{
  "d_model": 192,
  "head_dim": 32,
  "init": "orth"
}
Each number is 128 + 32 x the weight over its row's rms, rounded and kept within 0 to 255. Layers, rows and columns count from 0. Numbers have three digits each. The size before them is the row's rms in percent of the matrix's.

# gate: layer 4 MLP gate, 512x192, rms 0.452, rows 503-511, columns 0-191
# up: layer 4 MLP up, 512x192, rms 0.487, rows 503-511, columns 0-191
# down: layer 4 MLP down (transposed), 512x192, rms 0.279, rows 503-511, columns 0-191
gate503 095:072105153143154138108146126158130163161123122107135147107097105159161113124137123103141148104084090133105095053095115128111127171153182206159094132116057086110111184100067126123120061125122130143145070172116122124123073067126115107129093150102141126093098149068129123138124130096074142096150226092088132093133136147168166106110141093128089147109188076201136133101056105166129106143117163147136170132154168128110119077149167140157160138110081143163117136201133131145165091169117129138156110114084124078104116093115197094165212132043174113163101138105135149096134126112100118127
up503 097:107094100111111078174143153195091153122095176139129061178150074187111163107128140133121081105157148111132137131138133157093081180154116110170167119157118111154093137152139135119096147116137146084125110114113115142128084135119137164126154104111145152106096131174107096131157054140186105125113151157174142186111150106124162133143161179129126133184142094108109206115126100038117130102133068159200108187124093114139152114118104194139134111162185176129059161146090133171154094099072176170176128107119116140152068129135122127120065151162094126109211202124153141110079118107173142149
down503 098:163121153069125093181126083117114117074139113117160137166114056062087164122091115208123147111142100148121167142074155127113144179097151135091086168130134084147157145123138098080124191128163101208140128124160176111110112093153098183108172161124055128097166174159140084164072136167173139121076148127165131128095114167153125144095110141151144161159096125085172134161132124141112163115157111097099142089123144151149117183124074112147116144123111132193136167100104111147103148161110116128156109053178120102089138126138143147135098084115122167105158108060095091150185087149234126121
gate504 105:121121181109126163143105178115158126138152122086147109151170172198106131086112149144125090146150126148131172146103141211082157090174093099149133106157053134149108102130148138140152125137177099111111120145141139149158178098114166164108138088069139142189037164098169088150158108154127085127054148107128074082153136156085138159093080146032088090141136112118178111144092148162138092146087206117134154173149090138162126112120140114088160127122185117128123126069151139141106120122072124114108109175104150138135151165140154113141168125142114086096132154135127100083063154075162124216
up504 102:107136152137157169155156116098123118082140143114179123185153138135156149137094149110183137119173173094169122129108169133127113121135150138099089057114105106171125175143154169143126132093176110151215165176188179127037127160091113152164124125149149165079090075118118153129095098176127140099122125130070078136151103153130108154199141148168134123177141122144127103125202155115194170144169089141149118165208169079094207168087134164145141122145145135125137124137108085182167139152073125080104132134135113076118136119050102146178182123142116118129189135104119097123145096100132111103
down504 096:125131093204072091080161085086155122175118119139166161122179144138156134149106045084171112140140131105123107131118113098108169169125129128167157135054121121122154047064164136083103081105096153139160133163145145123115125071121130153128141155180144091113169127116095145122158195139066150109187100149122159106137069129094170143139115128182169176121095097166104139134113168178109110170075125061146168185105104166104122125131099099128120101114122080126135204163057070125155180136171096125139133098114135131132105085160131165147124185165130147118118155191115129115133169108081133078
gate505 106:183086157122126083102183108127162065067140144066096122127092147125162123169167090151177161144148095174080118121107093141177116183128144122090108137106127140118137141117118112073109126131153153092141084150087134094036100135086081098170130075176170152122108086138082056139093130126112044093113171175117135200157155135123109063144100088147199132073137138130180173143121124146101115095111134128196146140113155166127159158098142142151119164099110119130134098166133102144164080160138119141130077108113130145135062070135148170127104132173084189139098167150146118131083092099106105149
up505 091:178123142116156068111095132181093128086107096140171105135151174170118141162129153096170119126099126128133093192124101120123152151208108150126055123139075085151165094187131136093198130129108096113134077137081075141087118104168117133162144165111097113148099143121142124160121107100138136126124125121145096175128144204103163080132130092091111093114188163094126157194093105151055066127195117150171137081107182179083149081089146166077190123146114141129129135151160086145184100122139109098137110142094094133161119173132170144115123123132183083162193094110139119173117170165165099133
down505 091:105109124111135146124137189117090097187114120163142112126175117184138075069166184149096099081102068153131080117204119092142138083124153142102145171147059091164135101101118100154182177183145122134121125147104122114104061132109101142171130129148089101079140117168194082139136096107122159138180064174143090098141094126093147074174126103080170073117105154130127177183109079153148105120099112146115155100141085125127135145130183156128156107159135109110148132084111172120170139118098132128107113154126078041146155152131121141178180093149121102143141158196076137114091182097140184144
gate506 104:109151125166057082043082162120105199106117139175137114117115175167124142079115081036118139160103145082074131158150190132133070137164143144132110124157096134092135118131167191124118120125151117132115143133197122078110142148132160167104108146073132135139077120101138129081125098147087197104123093165117196133160117127215119101106098111070158116105096136101114113156135109104182136144135106138138144137151103123144151100147173134115103129200092210086119179158130171123124138119101156134163176130095123104143143192128152186113086166165132154133121118142116152038162089157154133147
up506 097:118167144127166174095158140111094119142104141126152148111168171151118158176087164133164100207127153103134171140127128105156188129152088113194115167127106134178105126113089097101133095161060130139130143118157109150210076137182107058147110167130135080120148091185147119134142112125180070154145132110098125111124156163140140102169142125143180125114193132141136166142105153166121123154143145086109143175129131082173089067083159160170139118082119130112144143110133161203104113125113105125112144168147158110144142077117198115149183103149122179171159137179062170084131152087158071035
down506 104:130169135129174108174140103083101075118076166121131142175140072137129098180125147091112181183113204119176204139142112067154129168147170184101102105101196140158127111102154120119169175135173146095176207113149164208129127155108082096120183137139153157145177147117067132119153141107131143135136126098099193181112128125163149130127171144132079114153168106120173106173133104089135136200130098207156126156111084144099123121155114110086142104111153134164110150147146155114166140217172186139139130116111132160154149106136178109140130109095124144082129135143132138196092091129099123139
gate507 089:090060147068111201203122162082143089144170091147138158127087125144126112055162128202116166120103101083139128127070196141124129164160172158085130059081119117121125151095149133102119132084099121167105082156135099121062133042091101106112121121133141140118066123138165145190141168109166065089140092087128090132120124153137138148131151155121126116116139074125178114124070160179172159168126104102125175069130118118092130127061179164136119125117190060125157128117187117109088065128104121153144118079092155118103173083125102137138129125098146101153129116106121122125135148116120098165
up507 100:171154131067129110145120162173136119140063147110084124146141146138203169100119154117136122136190164138091125188235143187138101133109149151158059166130142127101124121145076075094133108155064151088181142104119100129201193098149115100154164099100112115143116119096082151070081129162160148039160163116127143098134162173070122160090099180167082155107116176164110136153121153145133094079112137173085153137174128121103143096096090161159136130144118172177131105114137116109143131204146148091111151126188138135119097175128157109093156149123134128142125168123062108127114102110099133109
down507 103:117116173098118103171054105162131081181158161138087202198095118138121115116116144127136121153064145137103121104158172148082103186129189097109142098103148137120137094178181160128127101090116104131127140155135133173112122125093140154140113114112120161121081183196096145137116172109130175066155122120157147121140099117171151073088132116160173159108171122104099119128125206067123117160147114149109125134174098150120149134163148150066095150086183139122168127206107115130121127064170100087074143138126108091077140106190167150110100149129167133108129058182136150137108086058163146070
gate508 106:088057150113145166175146085131145134117165147151078113132177106110157122109116153177182120070159125093146143155137125117078110135152135156128169138152137177088119033147101115096121148131111103129122039075155152143137132108150127100148137106164125168128093101201184125141156084116128102117145161127118161133086069051199163172127143188131136135097083121122061120118163123170173074089163124114131147111132103116132090116164145118091068150177152128116121139131127134060089193159102132113192176104158081147157125123080168132071148122136146150153159077151157161130163195097101108138
up508 101:091138120155119073097094127175133117189052099172113155203149111109178119087144111183099138133113153137191038110103117136126066105162158115106102050127094083112170096130091131162117125113178143069055140153148109124053136128108094156104134131181183116097120189152128085087150178106106130051132107167129133145107144100129178131098102148143126107089141121195136140079154128116124069075150146181121090098123084093140078142132181124124126120123124114100149165142114092103130083158132109115130051123103146104133134130094129138142157198135096069106155132121115114123126142144170075132
down508 104:105114112115151141107087114093108035131134097141098141170185122099136139080164091166148141140115112106145094148093133144145143166119159121103081068085132154146121183101165179146154102141127116144168175191142123125171159124130132159104125112130099094145119101119197099132136155107140101101130104101122154119111117215122104165065086132096140154068117150170108119138093132125069185074084088057100072116175139131096150143129150124116120201182164192115147102083166144076133094178167110113092083096081096136149060080131091095121118087150132079102136148119130082115097131084196104111
gate509 104:155110139159154145152102085188134107159081121080167133143120150142181176147176162123129048133182126131143140128145158139167152104128167133096169097102141125086134193168114128192159111165125104144125119166126117125074141112106149145086098117108148152174168169149108152105132107091185127186102138125146153193117122090111088100181177163187121035122125155160158121105068117131106108177155148126139176194155167124193123122124125099074167114109144056115104190136165105132132099112142102143136105134091115162104147132149166151105185207201135140062139166111151110096127075136136150141
up509 103:184190123093189146123090126111093097084133099182126114193145066151197151155202120135110119176072160128069140159163096173153158105094132136086068156147145107131136137113121096166084125140114106142129109113112139110109084162151122116159113093119104120163119138134068096170125110155100129122164075105164140139101092044115122112168093142150105114188168187209122137198099133137155095153121147091109080149147108095094099103159129130071127104149135074163141122126097077138194079149109107165160145165163126098111159096121210138137094115094115130128126203095126139161108115151124172109
down509 103:087152090108095117164136165083135096132129102114122157126121118147201134153153174082155075107146131096150163177101094135212145181112144165069129107172133149161150149118130170109079146154078108118203122123095177087090151162121108086155176107095109060122139113063091166083089097089131123126141104113163137124125091148149065166141082121143125138119164116137239135155118141130146122162134109136104099163192136111135123052104140113105158102135109184137148097169095130149078138142117100148141089198112097128083142177144104124075170091143116164125132131130166100049110087150117184122
gate510 104:182154115152112115140057107104133152120174109142124154058138154074199156076100089108144069059136114168136080050140122086116137109084108123124115139182053105081102165140144156129178106137127117114160145190153174098120130118133176111148116158140055113063056111171079103137147083179123136170152093076097151070185112114150142131176085138142061106128194131130127138103122125128131089154117174088155154148178143142124141143209143114136096162151148118155126118098094131140091047148166131141145121113154147150145136128084133150101120158129157180123149121152146127136168121093098109087
up510 100:149146147105109165124073179114113132146114141133123142143084087099160104161152148085143088110155069125137091122148119173163083132055098134105151106130170133107147130061122135157127092118139056080112111135136140128133090210111124159061132140118067100094136091136092132096118149139202155128131134081126142091181122112125085115116155186105072188148113116164137134147165070184194123157151147075123113193123120072162176130161073115130105080152069145120133132154174145101099099128160183144082099087080095057121153160168096138118115119120129130144185122155148105112133087114134077050
down510 101:087123181097177120098100129148063069187116120141106075128152151116147160091116106155134105149137201160182049091169135120116098096114157129164109096162141157196095134129129106166106078097157107117197154131126143092115158150165078136124181146156128117141103142062130138126125102097148141146154110163182194146176138127160104108087066173118078150155129157082114148103097143081114205121138130135115147098198179114068106128107194147120120106119142156091066088118178126131121126089102177111090100113136157131107134184117103099136177099070124107192155104131156144081151144101101112135
gate511 091:133134160195178095164084138129126131140150146156159107095125137125106110113094105122180162157079123105145170141126110161178096112152130124112170103147096126118137177194075188122156143130134150117187163143097085134117173055116105142095145167148114091107149076096157100173141131133097104150171167095096176108085113102111137089058124126135184095116158193112157150148075121121102159113136113102118135162159156083154136127185121107141077175132162140117184118098094108133122082074143096103177137110153109103152137137070053157139158123138092129081189135186123173167169150172151172027
up511 084:091122129156158138131087155151165095112121102103158108143126070092108118112176139121111201198074077120160196186134062167141143141148138168152161095183154109141142161110131139058088146143145147096167085174121150149145134184137130075133107158105117129089161183215154118138187193143134108120125115118154104110126148079105122096106136107168095115154098119146149151120119190094173169131173104056216183105102091149148120126158134112099111141103058103142116110138125118115103146152138114125113131105116138098149138081175055126100078101107147119139113119153123174104167134227109117153
down511 094:154139101088128156135135119157161099097094107166105122068161157118176117140095103132136154131105151209144136150148149143123133157112163122097100132119113132088092092137167116098119099131114091149077132130123147076113122160124134152093176175063095158080145178041188158188108126128155148142124125091094118085141157109131102166151067088143119143085137158163169143073047131156134150132148111142157171148148092147118130125069120130105149077168087144162131051117171104148078128123158184100118151083118219162118108101084103177077164052097085106141077162085104150134187142104109132146